From a checkpoint of a small transformer trained on Wikipedia: RMSNorm before each block.
Each number is 128 + 32 x the weight over its row's rms, rounded and kept within 0 to 255. Layers, rows and columns count from 0. The size above them is the row's rms in percent of the matrix's.

# layer 4 attention key, 256x256, rms 0.139, rows 134-187, columns 0-127
size [ 84  92 112  90  96 120  97  97  87 106  95  93  95  97  89  91 108  98 103  96 100 105 104 101  93  92  85  80  86  80  86  86  76  91  89  94  99  83  96 102 103  93  97  96  93  97  99  99 100  98  99 100  95  95]
[[164 110  79 113  90 116  95 120 117  86  43 150 126 115 172 162  98 104  69  51  92 143 157 138 151 100 148 143  45 123 158 120 146 116 115 122 128 137 153  93  94 148 133 111 154 138 100 167  54 131 131 155 169 122 111 112 159 172 136 154 167  79 165 112 114 172 130 132 121 138 159 139 137  95 149 125 106 124 125 128 137 148 127 137 145 170 190 131 143 137  90 101 136 149 128 102 128  75 132  97 162  91 156  95 153 104 135 116 151 159 196 108 118 172  78 135 106 106 154  52 113  61 125  93 133 115 125 191]
 [106 146 124 119 122 147 132  95 102  80 132  90 109 161 126 180 105 159 147 110 178 175  78 152 147 107 137 164  95  91 133 174 187 151 100 102 114 154 182 109 166 166  89 128  99 103 152 114 119 144 104 163 114 171  82  77 116  65 166 157 130 122 140  52 113 120 131 121 152 173 139 104 121 160 126 151 151  78 156  87 134 162 135 179 127 100 146  96 125  80 108 126 114 175 139 123 171 113 151 126 107 126 137 114  57  85 135 203 115 171 187 133 148 146 156 149 115 132  86  50 146 102 140 154 110 115 140 105]
 [232 109  53 125 145 101 160 178 163 139 113 183 113 131 108 108 155 125 121 149 118 164 178 131 148 148  96 127 150  80 157 146  98 105 151 106 105 121 149 130  59 112  96 116 146 155  86 121 122 123 156 180 118 121 143 136 162 175  93 190 188  60 142 117 111 106  93 107 109 158 157 158 213 155 122 112 133 130 125 126 124 179 110 127  92 155 150 117 158 141 178 123  84 123  96 137 108 150 110 132 133 143 195 133 159 132  84  81 162  73 152 169 108 126  53 129 136 122 182 125 123 162  99 103 145  87 160 101]
 [137 124 139 196 133  85 101 105 146 137 186 150 150 162 131  85  95 128 129 106 189 145 136  81  99 146 115 164 144 149 173 105  40 173  95 155  88 131 145 132  74 122 181  66  77 171 159 195 150 146 108 103 235 123 134 151 158  85  95 110 147 102 127  99 146 107 166 114 100  94 120  64 145 141  89  68 149 111 141 160 103 120 110 144 128 145 118 133 134 127 111 144 169 103 145  77 110 100 151 149 145  73 121 114 189 122 126 114 125 119 113  95 143 112  74 124 139 128 167 106  93 168 109 123 131 174 135  85]
 [104  87 153 122 137  89 113  88 117  91 136 144 200 113 116 159 156 195 165 150 147 130 113 129  86 111  83  96 131 134  69 145 121 157 151  99 113  59  71 125 195 146 132 158 128 158 150 150 162 139 145 139 175 182 152 111 127 107 126 122 157 167 101 138 147 113 140  67 122  99 106  89 139 150  77  83 152 131 136 151 122 117  98 101 122  82 170  83 164  87 137 118 146 175  55 147 203  87 175 117 129 154  81 121  80 177 117 116  65 149 129 113 143 137 188  87 106 161 101 110 132 124 157 133 108 105 137 165]
 [184 134  59 152 148 130 123 139 146 176 117 209 188  90 141 117 153 153 100 129 154 120 190 148 151 167 157 160 111 129 101 110  58  96 161 110 146 149 106 158  97 103 153 140 177 120  86 103 112 117 145 161 165  57 153 100 149 184 144 108 163  72 158 154  97 128 129 157 147 134 131  98 133 166 115 122  83 156  57 160 169 116 128  97 137 200 173 122 143 102 120  77  95 121  77 183  85 158  83 123 161 125 172 175 182 114 124  96 118  85 117 152  60 154  76  83 143  89 174 135 103 131 109 141 155  97 157  98]
 [117 141 161 150  90 106 168 178 129 125 199 143 188 150  51 143 104 144 117 120 110 147 177  92 139 133  77  61 115 107 115  84  84 127 138 111 136  74 151 118 167 122 184 163 158 117 156 161  63 182 126 101 183 134  83 132  92 100 130 126 146 152 139 124 139 125 122 106 129 134 144  81  69 152 101 171  86 111 125  95 119 146 118 156 143  69 112 140 133 168  79 161 105  67 169  89 139 143 201 129 109 132 163 118 184 106 165 127 115 147 117 101 191 140  98 154 154  94 119 152 140  98 135  71 163 135 147 155]
 [156 154  72  86 142 106  97 136 176 153 135 123 181 104 128 132 115 148 121 107 124 157 173 133 186 157 137 149  87 117 115  38 137 145 141 130 166 133 100 109  95 115 157 111 147 102 105 133  95 115 135 144  86  77 133 143 118 165 159 132 183 124 144 108 103 191  96 145 106 138 167 115 129 106 155 163  91  99 126 162  91 173 150 142 142  99 191 185 162 155 164 122 160 144 126  92 111 154 130 192 186 174 153 159 173 133 170  98 118 131 178 125 125 161  66 121 169 120 128 164 139 110 167 106  92  53  91 121]
 [ 96  91 167 101 154  73 176 142 121 116 162 141 148 112 109  93  98 157 174 136 182  99  87 100  56  92 192 168 123 159 167 196  81 122  80 157 161 135 118 152 104 130 117 137 147  76 135 166 151 181 110  94 165 116 108  98 136  67 145 149 166 159 119 137 155 100 146 153  67 105  68  81  98 122 121 190  97 111 187 123  84 145 120  99 127 154 100 126 125 151 217 161 132 151 136 150 102  99 151 130 106 108 103 162  97 117  87 130 144 102 110  91 126 133  78 172  93 127 120  88 122 135 108 181 125 129 141 160]
 [184  77 116 129  36 111  80 228 145 129 137  42 102 158 113  98 155  36 124 133 172 144 158 127 168 117 124 146 120 121 127 110 104 138 137 138 145 174 117 158  82 136 103 129 120 120 126  47 131 105 121 147 108  87 179 171 126 144  95 140 179 156  76 113 219 137 167 140 102 120 123 161  92 145 180 130 129 156  92 124 160  91 135 166 130  97 107 114 109  97 115 121 100  92 108 175 128 111 121 147 138 110 127 106 111 120  96 163  99 133 112 140 113 108 134  98 122 140 139  71 125  78  86 110 157 143 140 125]
 [149 121 125 124 123 131 116  99 144  86 141  59 107 131 175 111  80 119 162  91 137 118 145 165 167 132 104  76 171 111 142 125  84 124  96 133 124 127 122  92 178 182  99 149 127 109  85 142 109 108 111 119 133 160 111 123 136 107 147  97  91 170  87 173  93 129 167  57 129 101 147 164 118  58  94 133  82  69 147  97  70  91  86 136 141 113 114 127 110 109 143 116 152 172 125 157 150  63 229  62 152 109  95 131 133 159  69 105 162 132  55 133 126 156 154 145 116  76  88 134  88 173  98  57 126 137 146 118]
 [164  80 139 104 107 115 153  80 140  92 185 148 153 135  97  81 108 111 113 140 136 116 152  68  96 128 148 149  71 195 166  51 126 147 193 143 219 125 142 116 176 137 122  83 129 110  93 139 138 122 162 131 130 104 106  84 142  89 114 108 133  86  99 158  72 115 115 115 131 173 171 152 157  97 142 153 215 123 111  86  86 113 138 172 122 131 126  84 116 109 175 120 109  69 154 162 140 140 133 124 142  53 134 134 106 141 183 152 141 107 109  94 108  89 120 151 126  37  59 113 139 143 149 141 108 123 195  95]
 [119 122 137 111 122 173  59 119 162 104  90 124 188 106  95 141 138 153 113  96 114 141 121 102 162 149  75 166 151 111 132 102  68 133 127 134 150 135 120 142  89 161 162 127  52 120 179 140 111 124 126 141 139 114 150 155 101 135 123 107 139  89 127 139 133 143 128  78  85 131 162 122 109 150  89 124  93 186 150 131 164 162 174 127 162 130 122 112 133 168 178 142  86 109  81 164 190 104 125 113  87  57 108  45  63  46 119  57 170 131 167 117  93 145 163  88  84 183 156 110 119  54 153  83 121 163  68 118]
 [171 167 132  71 177  91 138 117 139 103 141 125 111 109  91 149 131  70 107 179 135 152 123 104 133 170 125 108  94 113 135 131  93 160 125 105 124 173 193  94  90 154 131  60 139 117 126 107  92 126 137 136 103 147  70 109 157 170 151 142 179 142 134 145  93 148 133 183 133 125 164 168 160 131 109  70 148 123 129 156 110 133 126  96  47 171 130 144 150  98 118 117 154 148 130 138 169 185 148 129 132 144 169 120 123  96 210 124 133 126 126 128 100 106 123 171 161 172 141 126 111 160 126  78  69 127 153 138]
 [128 115  48 110 164 187  28  89  59  80 145 122 112 140 163 109 182 185 189 130 120 120 154 117  93 114 139 108 130 100 184 157 110 102 139 130  91 131 102 134 113  83 145 112 138 132 148  96 138 163  96 111 128 115 110  57 109 101 213 100 131 149  85 135 151 143 136  93 139 108 141 138  89 114 167 150 139 106 102  97 157  76 136 192 101 191 163  92 156  84 101 102 133 151 156  97 163 138 144 145  95 133 145 209 140  84 153 194 172 124 144 147 120 201 110  90 131 104 105 147 162 182 122 130 118 109 119 161]
 [146  95  80 144 112 187 130  87 146 136 100  98 141 124  71 141 128  88 154 140  98  74 119 137 118 144 123 135 104 156 144  82 102 122 148 131 146 134 166 124  98 102 105 120 197 179 132 176 128 107  63 105 106 158 137  70 163 160 131 182 125 178  74 119  99  82 184 169 145 162 101 173 103  85 171 115 118 125 122 201 116 164 111 118 133 114 139 105 100 122 127  95 151 142 145  82 196 165 114 160 149 164 118 135 117 120 112 162 117  91 116  95 127 171 120  93 138 127 208 135 168 121 128 140 156 139 122  84]
 [192 119 141  83  64 113 161 129 143  91 115 199 168 159 134 162  83 175 107 139  89 144 169 150 142  76 146 132 145 133 120 110  99 145 107 146 169 121 133 150 124 151 121  86 115 108 115  63  73  99  84 144 140 111 165 155  65 125 131 119 151 111 129 164 121 112  81 150  80 130 125 109 119  99 179 106  55 136 126 140 121  70 180 191 106 147 136 130 101 164 133 157  74 125  62 163 106 162 126 151 132 158  73 117 144 128 132 178  93 209 109 169  89 121 115  96  96 127  84 105 117 132 162  74 160 174 109 194]
 [130 155 164 110 127 108 151 112 103 146  97  97  91 152 144 164 153  84 106 113  93  96 125 133 116 131 116 118 132 105 162 184 125  82 102 162 168 163 160  98 122 116 154 147 129 100  82  98 105 152  94 118  78 126 171 132 172 120 118 149 191 122 168 151  31 101 129 136 147 129 118  87 125  98 120 143 133  96 160  78  95  91 125 129 132 162 121 183 139 185 118 142 101 136 106  94 187 106 104 132  59 111 120 111 136 143 143 110 117 122 108 105 159 104 160 162 180  64  66 167 214 153  98 140  93 122 142 119]
 [190 173  96 153 179 117 103 157  75 133 120 149 147  99  81 117 133 113 101 120 128 127 203 137 137 233  99 157 113 106 131 103 135 150  55  85 111 192 104  92  89 108  82  86 130 115 122 164  62  89 144 137  84 142 141 124 160 211 109 118 125 121 149 161 126 183  96 156 113 120 134  70 142 102 134 135  59 124 147 139 151 206 135 158 140 126 113 120 110 145 126 167 117 165 108 112 137  85 132 195 148 101 141 161 141 127 137 146 200 105 137 157  84 129  83 111 146 132 136 144 172 137 109 122 155 125 117 100]
 [106 133 101 166 149  59 117 123 154  69 103 110 181 172  79 188 152 122 151 135 165 132 140 112  79 100 142 141 123 148 144 140 113 127 108  92 200 174 152 168 169 154 130 151 157 150 151  62 125  98 114 149 109  84 135  82  65 129 174 119 121 113 128 130 172  95 168  66 132 134  86  77 113 142 149 108  89  83 129 113 138 107  65 140 168  75 102 122 159 175 158 167  95 153  91 148 123  91 119 168  95 130  98 205 143  46 176 102  88 112 129 155 151 143 158 112 168  93 141 141 176 137 111 105  99 146 146  78]
 [132  48  98 165 133  90 103  67  55 110 111 100 164 161 114 165 120 129 132 139 107 151  98 144 110 156 196 134 138 109 106 147 128 165 148 137 129 150 130 163 139 115 130 192 114 146 104  99 135 161 110  47 149 146 143  98 129 109 156 132 130 150  88 105  98  96 167  90 137 199 134 144 124 109 106 139 155  91 156 128 145  92 131 143  78 100  77  70  56 117 128 127  98 137  93 146 156  66 185 100  82 131  88  49  83 147 108 152 141 220 147 186 169 133 163 120 174  66 138 103 151 124 131 144 156 120  96 127]
 [191 185 115 142 112 138  81 172 151 154  78 134  94 123 132 116 166 140  95  83 149 171 159 143 135 133  92 120 148 138 121 109 106 155 135 196  92 139 125  80 122 102 125 118  98 131  91 134 143 138 142 176  90  81 121 127 166 126 105 139 164  46 138  73 160  56 159 148 179 108 124 181 184  81 156 121 197 121 138 167 130 155 148 133 170 174 165 191 167 113 140 155 138 118 157 140 165 134 169 190 126 117 188 161 169  54 111 122 137 117 161  72 148 121  99 109 147 126 115 181 162 135 175 103 127 190 149  92]
 [195 119 135 141 146 121  94 109 114 130 146 147 123 111 131  98 110 116  83 143 119 166 116 115 165 186 145  97 112 167  95 119  92 135 127 145 147 162 120 133 139 108 131 183 120 112 172  99 162 161 121 203 192 104  61  64 133 175 133 126 120 125 150  80  95 125 129  99 165 112  98  83 121 138 106 150 139 157 123 187 139 152 111 158 157  81  96 103 125 172  54 131 146 138 134 112 107  67  97 140 103 153 122  39 148 109 123 169 166 146  53 126 117 147  90  75  83 154 117 119 182  81  96 100 174 111 174 118]
 [ 81 165 179 164 136 132 129  82 109  76 151 131  83 139 135 176 183  83 127 107 125 137  52 139 133 135 119 140 140 119 158 196 130 124  56 138 149 111 163 147  85 152  75 134 113 102  93 138 115 133 163 115 138 186 149 106  93 103 155 170 116 161  94 132  84  88 158 113 165 190 139 175  80  99  84 152 123 134 173 100 135 156  97  93 158 155 128 122 110 182  77 162 113 147 142  95 197 170 169 115 173 182 147 100 162 121 134 154 189 159 104 107 143 187 145 148 152 159 120 143 116  84 151 149 166 104 122 118]
 [141 121 146  84 125  99 142 151 220 129 179 103 107  77 134 144 139 156 130 165 144 101 106 112 100  81 109  85  65 127 120 144 147  86 138 158 139  93 131 141  94 124 117 144 170 167 146  70 155 141  88 130 128  91 106 157 166  46 144 134 152 126  66 133  85  74  73 110 137 110 136 121 162 125 129  96 123 170 179  80 111  83 131 168 130  74 123 114 128 185  85 130 103 143 145 122 157 167 125 112  71 136  89  86 103 102 135  94 122 132 122 129 166 169 196 195 160 177 104  72 144 130 150  80 149  92 141 151]
 [109 107  89 119 103 210  70  98 106 119 180  81 152 123 105  98 175  43 173 160 159 134 172 182  61 151  81 123 160 134 150 116 149 138 105 154 173 144 105 115 116 127  90 156 135 155 177  98 161 119  96  96  78 152 116 162 180 125 168 150  94 114 102 123 135 143 183 118 149  72  84 154  84 127 155 139 121 142 190  75 115 118  95  76 116 103 148 149 172 143 147 109  72  91 185 123 155 142 138 204 106 125 100 133 114 138 153 117 164 133 177 166 139 114 158 158 131 144  90 182 160 151 141 123 142 151  84 110]
 [107 166 178 131 115 120 110 137 137 138 162 111 156 129 158  90 131 135 102 208  83 160 183  89 154  99 122 153 169 155 122  75 160 100 131 177 103  85 156 136 107 134 135 149 113 117 167 105  76 184 105 179  85  73 107 159  92 160 131 140  78  77  86  97 106 143 173 122 141 143 143 117 137 136 124 119  87 184 110 126 117 119 109  99  84 105  95 115  83  84 104 161 112 136 168 150  72 166 116  79 121 121 123 129 195  89  88 133 140 136 122 100 153 135 135  93 126  78 143 132 109 175 173  33 116 132  77 156]
 [132 155 173 113 116  96 177 145 100 157  75 109  94 117 126 110 176 112 109 120  99  64 114  82 152 122 169 156 137 117 128  91 157  89 124 146 118  56 112 100 109  94 203 106 106 103 144 125 124 124 130 149 136 153 164 156 113 136 126 114 108 132 141 132 127 128 146  54  99  83 134 142 189 159 166 102 101 114 107 131 119  98 128 150 183 118  93 129  97  55  81  89  67 117 135 123  82 141  60  87 165 104 117 142 170 134 116  61 106 120 149 143 150 167 164 113 131  93 167 175 127 150 119  91 136 148 155 126]
 [166 112 172 106  89 115  88 156 146  96 118 101 112 147 104 126 168 141 122 124  60 105 108 128  99 156 133  82 120 133 108 131  94 147 145 117 130  88 142 109 124 146 136 145 120  71 164 136 146 131 111  74 128 115 163 100 156 106 121 100 146 152 120 151  85 188 157 150  87  87 151 132 134 127 142 117 139 135  73 156 133 118 160  88 144  80 116 151 163 113 119 188  72 130 129  78 153 136 175 122 103 123 160 115 106  95 147  69 109 154 172  94 183  96 124 224 107  96  98 136 130 119 149 126 110 144  83 107]
 [151 159 114 118  79 112 110 126 106 180 145 189 124 109 157 116  87  75  77 118 125  80 115  58 130 154 112 115 169 121 149  91 138 133 108 169 151 153 122 126  80 128 144  77 131 144 132 117  50 198 144 109 137 102 203 157 116 108  72 179 173  89 138 126 126 156 153 110 116 133 117  89 115 104 125 121  64 108 104 157 184  89 120 122 127 158 149 139  85 100 106 119 149 155  94 159  69  79  89 140 109 143 184 157 204 113 108 110 123 140 133 105  63 119  96 135 163 108 218 144 109 156 128  98 143 105  96 148]
 [142 122 112  91 131 208 149 116 154  88 110 161 146 120 139  52 116 126  92 112 175 137 132  75 154 156 114 107 113 149 129  77 138 135  91 126 164 114 121  89 173  94 117 132 131 160  94 130 138 127 131 128 179 138 124 118 123  60  83 143 162 118 152 132 106 139  63 158 158 156 166 126  85  65 106 172 112 122 156 141  82 134  92 102 103 143 120 128 139 166 156 126 157 109 140  92 125 110  77 147 194 137 141 145 231  87  95 102 168 163  97 106 134 146  53 150 157 163 136 165 121 138 106  53 177 131 132  84]
 [ 88 129 146 121 122  95  67  66 119 151 123  86  95 135 148 156 150 130 120 148 106 153 160 157  92  78  84 148 105 137 144 132 157 101  68 104 137 159 130 107 171 149 141 190  94 194 165 123 132  86 132 129 106 147 115 154 206 159 217 143 116 128 132 105 130 122  97 135 174 113 161 128  92  92 124  63 158 194 200  42 140  97  79 153 161 100 102  57 130 143 135 102 139 146 170 115 181  95 143 157 124 114 118  95  91  82 139 162 129 142 139 101  87 130 151 129  60 166 119 190 164 101 151 142 144 130 159 172]
 [132 206 142 121  65 153 143 116 132  91 112 125  96 137 163 162 100 172  99  81 171 146 158 138 161 128 134 155  93  92 159 125 145 100 105 117  66 186 179 140  49 155 113  53 134 115 126  94 147  78 131 128 123 116 171 139  56 178 131  90 106 113 107 104 162 108 153  90 113 136 170 173 140 168 154 159  37  78 108 119 100 143 120 130 139 159  93 156  92 112 111 123 180  76 126 166 118 162  47 140 161 125 112 146 104 101 109 135 110 109  97 138 126 146 126 141 126  88 114 133 142 145 146 152  47 162  85  94]
 [153 132 142 124 144 115 159 109 145 158 132 115 123 163 134 145 151 140 119 174 124 184 120 165  91 122 136 140 122 160 154 163 116 105 151 111 127 169 137 126  94 133  77 168  80 148  78 118 148  98 127 104  96 114 128 107 116 146 187 171 105 102 100  83  95  59 122 105  85 167 207  71 134 134 158 148  99 134 142 103 132 140  94 104 121 100 130  37 129 147 112 168 104 104 194 150 163 159 143 163 138 121  95 120  58 117 182 178 147 103 149 156 119  70 101 184 156 126  81 180 149 140 164 185 135 147 118 166]
 [214 100 121 155 120  93 149  87 104 114  82 192 132 115 132 128 175 146  96 116 122 109 138 169  69 106 157 125  82 117 147 138  42 145 136  96 132 101 131 118  99 142  75 112 146 105  89 144 132 101 189  94  89 114 173  92 142 144  80 157 165  63 184  90 182 110 113 161  94 113 113 102 194 154 130 127 121 100  91 136 155  95 106  80 145 134 177 135 117  91 160  97 151 132 110  81 115  80 122 151  88 118 187 202 110  88 130 131 158 124 142 102 117 148  78 121 188  91 170 124  88  79  68 157 141 148  75 152]
 [ 83  69 143 139 159 124 181  98 115 129 128 147  85 110 142 153 130  99  71  85  95  88 128  96  87 166 112  78 205 130 128  98 145  79 183  97 160  60 170 148 127 116 172 123 203 161 154  74 120 119 176 167 194 165 163 162 137 108 116 106 103 188  86 155 130  86 167  38  97  95 120 154 133 147 115  88 133  99 161  99 116  88 120 123 126 132 137 167 156 151  92 135  86 119  84 125 143 103 142 125 137 153  65  98 120 128 129  46  48 142 127 129 200 137 147 130  83 128 128 187 109 177 179 108 164 152 110 113]
 [139 138 136 175 163 133 130 126 113  97 143 108 173 166 142 178 110  84 136 119 133 193  98 128 101 139 160 139 141 159  86 165 181 129 117 144 107 144  73 131 123 162 128 169  82 116 162 116 154 130 123  98 166 127  93  98 147 157  98 108 126  84 116 129 123 123 147 105 133  91 169 102  99 131 118 173 186  93 137 127 127  94 105 118 120 132 145 112 153  93  48 138 126 155 108 150 199  66 120 156 114 132 127 117 125  89 131 179 117 119 170 116 100 132 167 153 108 154 120 182 139 156 172 183 121 126  86 132]
 [158 191 113 129 154 156 131 145 112 133 124 175 155 158 134 152 139  71 204 150 138 120 193  94  63  91  72 147  94 125 170 161 148 107 148 128 118 140 109 153 139 197 133 134 120  95  62 136 116 129 176 159 140  80 139 157 169 152 103  77 189  78 158 147 122 120  92 127 167 123  91 103 141 158 141 124 144  96 168  97 110 120 176 135 127 136 169 206 177 104 150  90 158 103 136  94 105  78 144 127  94 108 141 130 101 120 104 150 171 128 166  92  83 116 129 153 115 123 203 109  96 185  64 126 139 147 123 197]
 [ 93 135 115 139 150  70 194 168 124  90 138 209  95 123  76  80 104 106 133 101 172  81 146 103 109 144 135 147  94  86 159  45  99 110 174 172 163  99 156 143 143 161 136 113 137 111 151 114 114 121 147  88 111 142 148 118 109  30 146  90 154  91 149 188 121 110 120 154 152 177 155 135 158  61 170 130  94 140 102 136 169  47 143 160 101 155 180 143  62 199 141 151 113 118 145 105  91 142 122 128 157 132  98 172  67 113 133  51 137 122 117 160 146 167  94  83  81  91 107 133 114 175 114 148 140  85 147 185]
 [227 145  98  91 107 110 155 121  86 156 120 112  82 144  88  99 125  51  85 130 129 131 195 101 129 126 130 115 135 163 110  73 100 130 169 124 116 148  98 140 118 114  82  87 182  88 121 110 137 121 151  86 126  91 121 138 114 177  76 126 139 128 123 140 166 169 115 132 103  97 114 127 142 114  92 187  64 130 138 201 124 118 109 149 134 140 116 110  92 100 153 159  96 103 119 119  93 123 113 145 141 131 189 218 187 103 121 125 199  81 104 109 114 198  70 111 106 133 147  73 127 129  57  86 131 141 115  94]
 [141 172 112 133 150 117 100 113 118 131 117 143 134 139 153  92 131 145 108 130 129 209 153 153 149 141 156 103 135 104  65  84 110 115  90 133 104 151 148 123  71 118  97 217  99 132  98 116  95  59 116 167 108  78 115 105 147 187 132 153 180 119 149 110 162 155 121 195 142  28 149 105 183  57  99  82 135 141 163 167 117 156 155 149 130 135 112 129 133 143  91 119  70 122 151  78 147 192 124 158 127 131 194 147 156 147  82  94 199 101 139 189  78 139 150 131  96  83 110 143 137 117 119 105 102 104 127  61]
 [147 103 101 105 158 137 113 108 146 119 137 116 151 122 152 167  97 134 144  66 123 121 143 145 117 149 203  87 158 125  53 166 118 138  92 113 178  79 172 142 144 135 135  41 160 124 104 170 177 129 167  88 139 127 125 119 167 181  96 144 153 136 163 135 167 102 109 161  76  71 185 102 157 157 145 123 186  84 142 173 126 131 118 125 103 163 189 144 138 128 129 119 111 108  72  97 122 121 126 112 115 143 163 174 127 110  86 152 154  95  80 139 117 112  75  97 160 139 115 177 116 114  95 162 118  79 102 130]
 [136 117  98 181 134  87 155  71 153 131 103  96  75 160 140  92 135 140 102 117 137  70 133  87 101 101 161 202 134 136 154 200 129 156 167 162 119 131 102 138 120 151 108 132 140  43 125 127 126 152  84 181 104 101 202  56 140 144 130 146 160 170  84 167 140 144  86  82 125  88 151 135 171 129  98 109 134 166 107 136 136 139 113 152 152  68 103 143 107 130 125 133 145 133  84 130 136 137 181 137  88  78 104 141  82 138 123 111 121  65  74 141 108 112 143 198  90  87 132 123 132 133 101 152 121 126 158 150]
 [178 106 170 156 108 109 162  87 144 189 162 128  79 147 155  69 166 112 164 185 166 173  95  55  97 118 141  90 158  93 197 143 103 151 193 131 141 171 183 158 155 132 136 110  87 129  98 124 153 150 136 121 117 144 135  98 184 108 107  92 104  97 134  93  51 157 133 122 137 132 147  84 155 122 141 166 110 106  40 118 153  87 138  78 103  94  82  98 133  94  84  98 107 163 168 147 117 114 162 121 161 121  90 143 137 126 153 104 130 131 100 124 131 125 155 192 206 175 110  91 124 111 106  93 122  98  99 126]
 [124  99 151  76 100 143 127  97 163  88 144 132 126 141 136 183 105 111 116 159 105 123 100  59 142 141  95 151 144 127 141 159  25  94 145 130  91 101 126 205 226 151 118 140 126 115 134 150 133 166 122 182  59 146 115 138 129 142 100 140 199 106 112 188 121  97 138 146 126  78  73 111 142 152 147  94 156 131 131  95 146 142 138 162 109  91 124 162 112 157 103 183 119 137 173 179 145 179 104  83 137 126  86 122  99 121 114 173 150 140 135 134 165  61 161 189 177 170 126 156 160  99 179 164 118 132 128 125]
 [156 108 182 136  94  91 150 162  48 113 116 139 135 209  69 149 128 147 137 146 180 146 152 181 131 146 104  90 155 122 112 152 203 127 165 188  94  93 154 117 190  89  46 120  96 101 117 108 164 145  78 130 163 124  63  76 172 144 123 167  79 142 159 128 143 137 146  54  99 102 100 173 134 108 166 120  94 124  80 129  76 113 123 164 138 116 132 103 100 124 103 106 117  65 123 124 203 128 159 143 129 169 123  97  52  67 140 181 134 113 190 132 117 115 154 139 121 144 136 144 168 170 179  92 155  92 146  68]
 [119 145  95 135  56  74  89 113 129 141  89 155  97 145  76 180  62  96 144 153  99 118  97 117 129  98 138  73  95 140 140 138 130 136  89 107 129 242 169 113 161 128  74 165 182 108 118  63 145 136  92  87 117 118 209 124 133 124 164 104 171 156 178 199 140 127 128 138 129 149 195 142 143  94 135 142 118 136 115 119 178 107 141 114 134 101 104 161 133  75 137 119 215  96 141 120 113 123 138 133 147  91 139 134 142 129 142 129 123 191  95 115 140 134  82 133 139 149 142 132 143 127 111 137 169 121 142 115]
 [100 131 122 101 121 192  69  79 184 125 185 105 103  76 151 120 114 117 172 127 126 148 161  67  91 121 148 111  98 179  55  87  89 106 124  86 118 186 191 107 166 113 165 127 135 149 119 139  88  79 157 106 162 133  96 175  98  79 120 119 149 150 142 150  98 161  78  95 121 135  78 114  82 171 166  74  69 198 153 135  95  88 124 121  87  92 119 106 102 132 166 122 141 112  97 133 136 171 136  53 112  80  96 125  93 160 127 155  51 198 127 101 116 118 166 151 105 148  99 157 200 113 163 134 138 184 101 175]
 [131  93  98 154 152 123  88  99 154 127  96 139 132  59  98  86  91 188 115 165 111  45  93 103  95 170 106 156 135 167  73 105 137  99  90 133 159  88 139  95  95 123 157  50  94 146 161 143 197 139 143 121 159 120 128 138 113 177  69 171 157  81 193 100 130 123  97  91 138  99  97  69 126 153 117 100 133 109 131 147 120 117  95 152 117 147 112 145 109 130 149 125 118 139 149 107 159 107 107  77 164 129  17 149 127 161 175 186 151 109 113 110 179 146 127 108  91 101 108  93 153 110 168 139 104 129  43 116]
 [107 104 190  60 164  88 113  85  97  88 101 144 121 160 140 148  90 168 118 131  97 100 136 122 106 101 118 112 154 112 140  69 179 144 142 122 113 146  96 131 167 154 156 179 105 151 150 104 154 121 125  77 121 135 116 148 114 109  66 123 141 135  89 145 133  75 124 148 118  76 112 134 109 214 114  54 140  84 125 113 123  58  72 111 168  96 124 188 182 117  58 124 154 171 158 156 103 128 149 125  83 144  87  97  85 123 133  91 166 207 109  64  74 158 117 136 136 169 127 134 111 196 128 112  95 120 113 112]
 [152 127  82 109 182 159  79 158 100 127 130 129  92 112 111 141  98 139 163 111 116 162 218 112 155 169 175 115 140 130 122 134 132 108 181 128 126 139  72 104 109 118 122  65 113 197  91 120 110 146 174 131 164  79  99 164 161 117  76 115 117 100 110 168 123 155 159 149 109  92 147 122 186  69 154  97 125 160  70 158  97 198 157 123 143  96  93 127 124 152 134  85 147 120 155  63 100 132 113 172 129 146 189 124 149  95 138 144 117 161 162 116 143 125 140  73  95 179 120 142 131 133 163  53 128 135 103 142]
 [117 193 152  77 181 113 111 171 138 145 145 126 161 137  87 127 204 123 156  89 139  65 162 107 165 173 113 122 137 108 154 120 103 119 156 112  77 209  76 132 171 134 122 111 157 117 103 112 116 102 103 159 157 153 119 166  72 104 177 154 151 119  76 137 107 123 101 174 159  57 140 120  69 109 115 147 189  63 152 130 107  96 112 106 170 170  90  93 112 160 141 151  71 154  67 151 115  97 122 124  49 121 186 145 104 142 154  96 113  72 146 144 118 134  97 155 120 106 123  85 112 104 133 110 124  77 126 121]
 [166 154 143  87 135 172 119  56  97 167 200 119 130 152  65  74 142 191 107  81 137 142 106 142 144 161  74 133 106  74 162 113 101 121  98 111 125 167 135 143 126 121 127 141  97 137 100 160  74  54 136 113 164 158 118  84  80 137 115 181 136 148 134  92 135 122 136  93 103 118  90 112 163 133 128 132 151 132 123 106 142  58 156 111 128 126 141  80 162 126  56 151 100 140 120 150 141 112 132  97 194  90 155 152  60 143 201 171 133 154 121 115 103 132 179 165 113 164 108 130 119 223 132 133 158 135 133 161]
 [152 112  70 100 139 103 152 136  84 132  86 173 142  69 148 131  95 107  99 106 114 160 149 117  70 129 116  85 101 110 108 161 132 128 132 150 101 112 178 146  75 107 123 132 164 176 174 166 136 103 145 140 133 125 130 154 108 173  93 160 144 159 126 163 107 110 154 159  94 118  84 124 156 138  69 100  79  82 124  76 125 144 132 120 130 153 195 102 186 161 131 131 105 102  88 107  91 193 183  91 158 108 130 146 159 116 176 143 139  67 153 153 121 116 119  79 247 118 197 120 167  91 132 148  88 140 196 142]]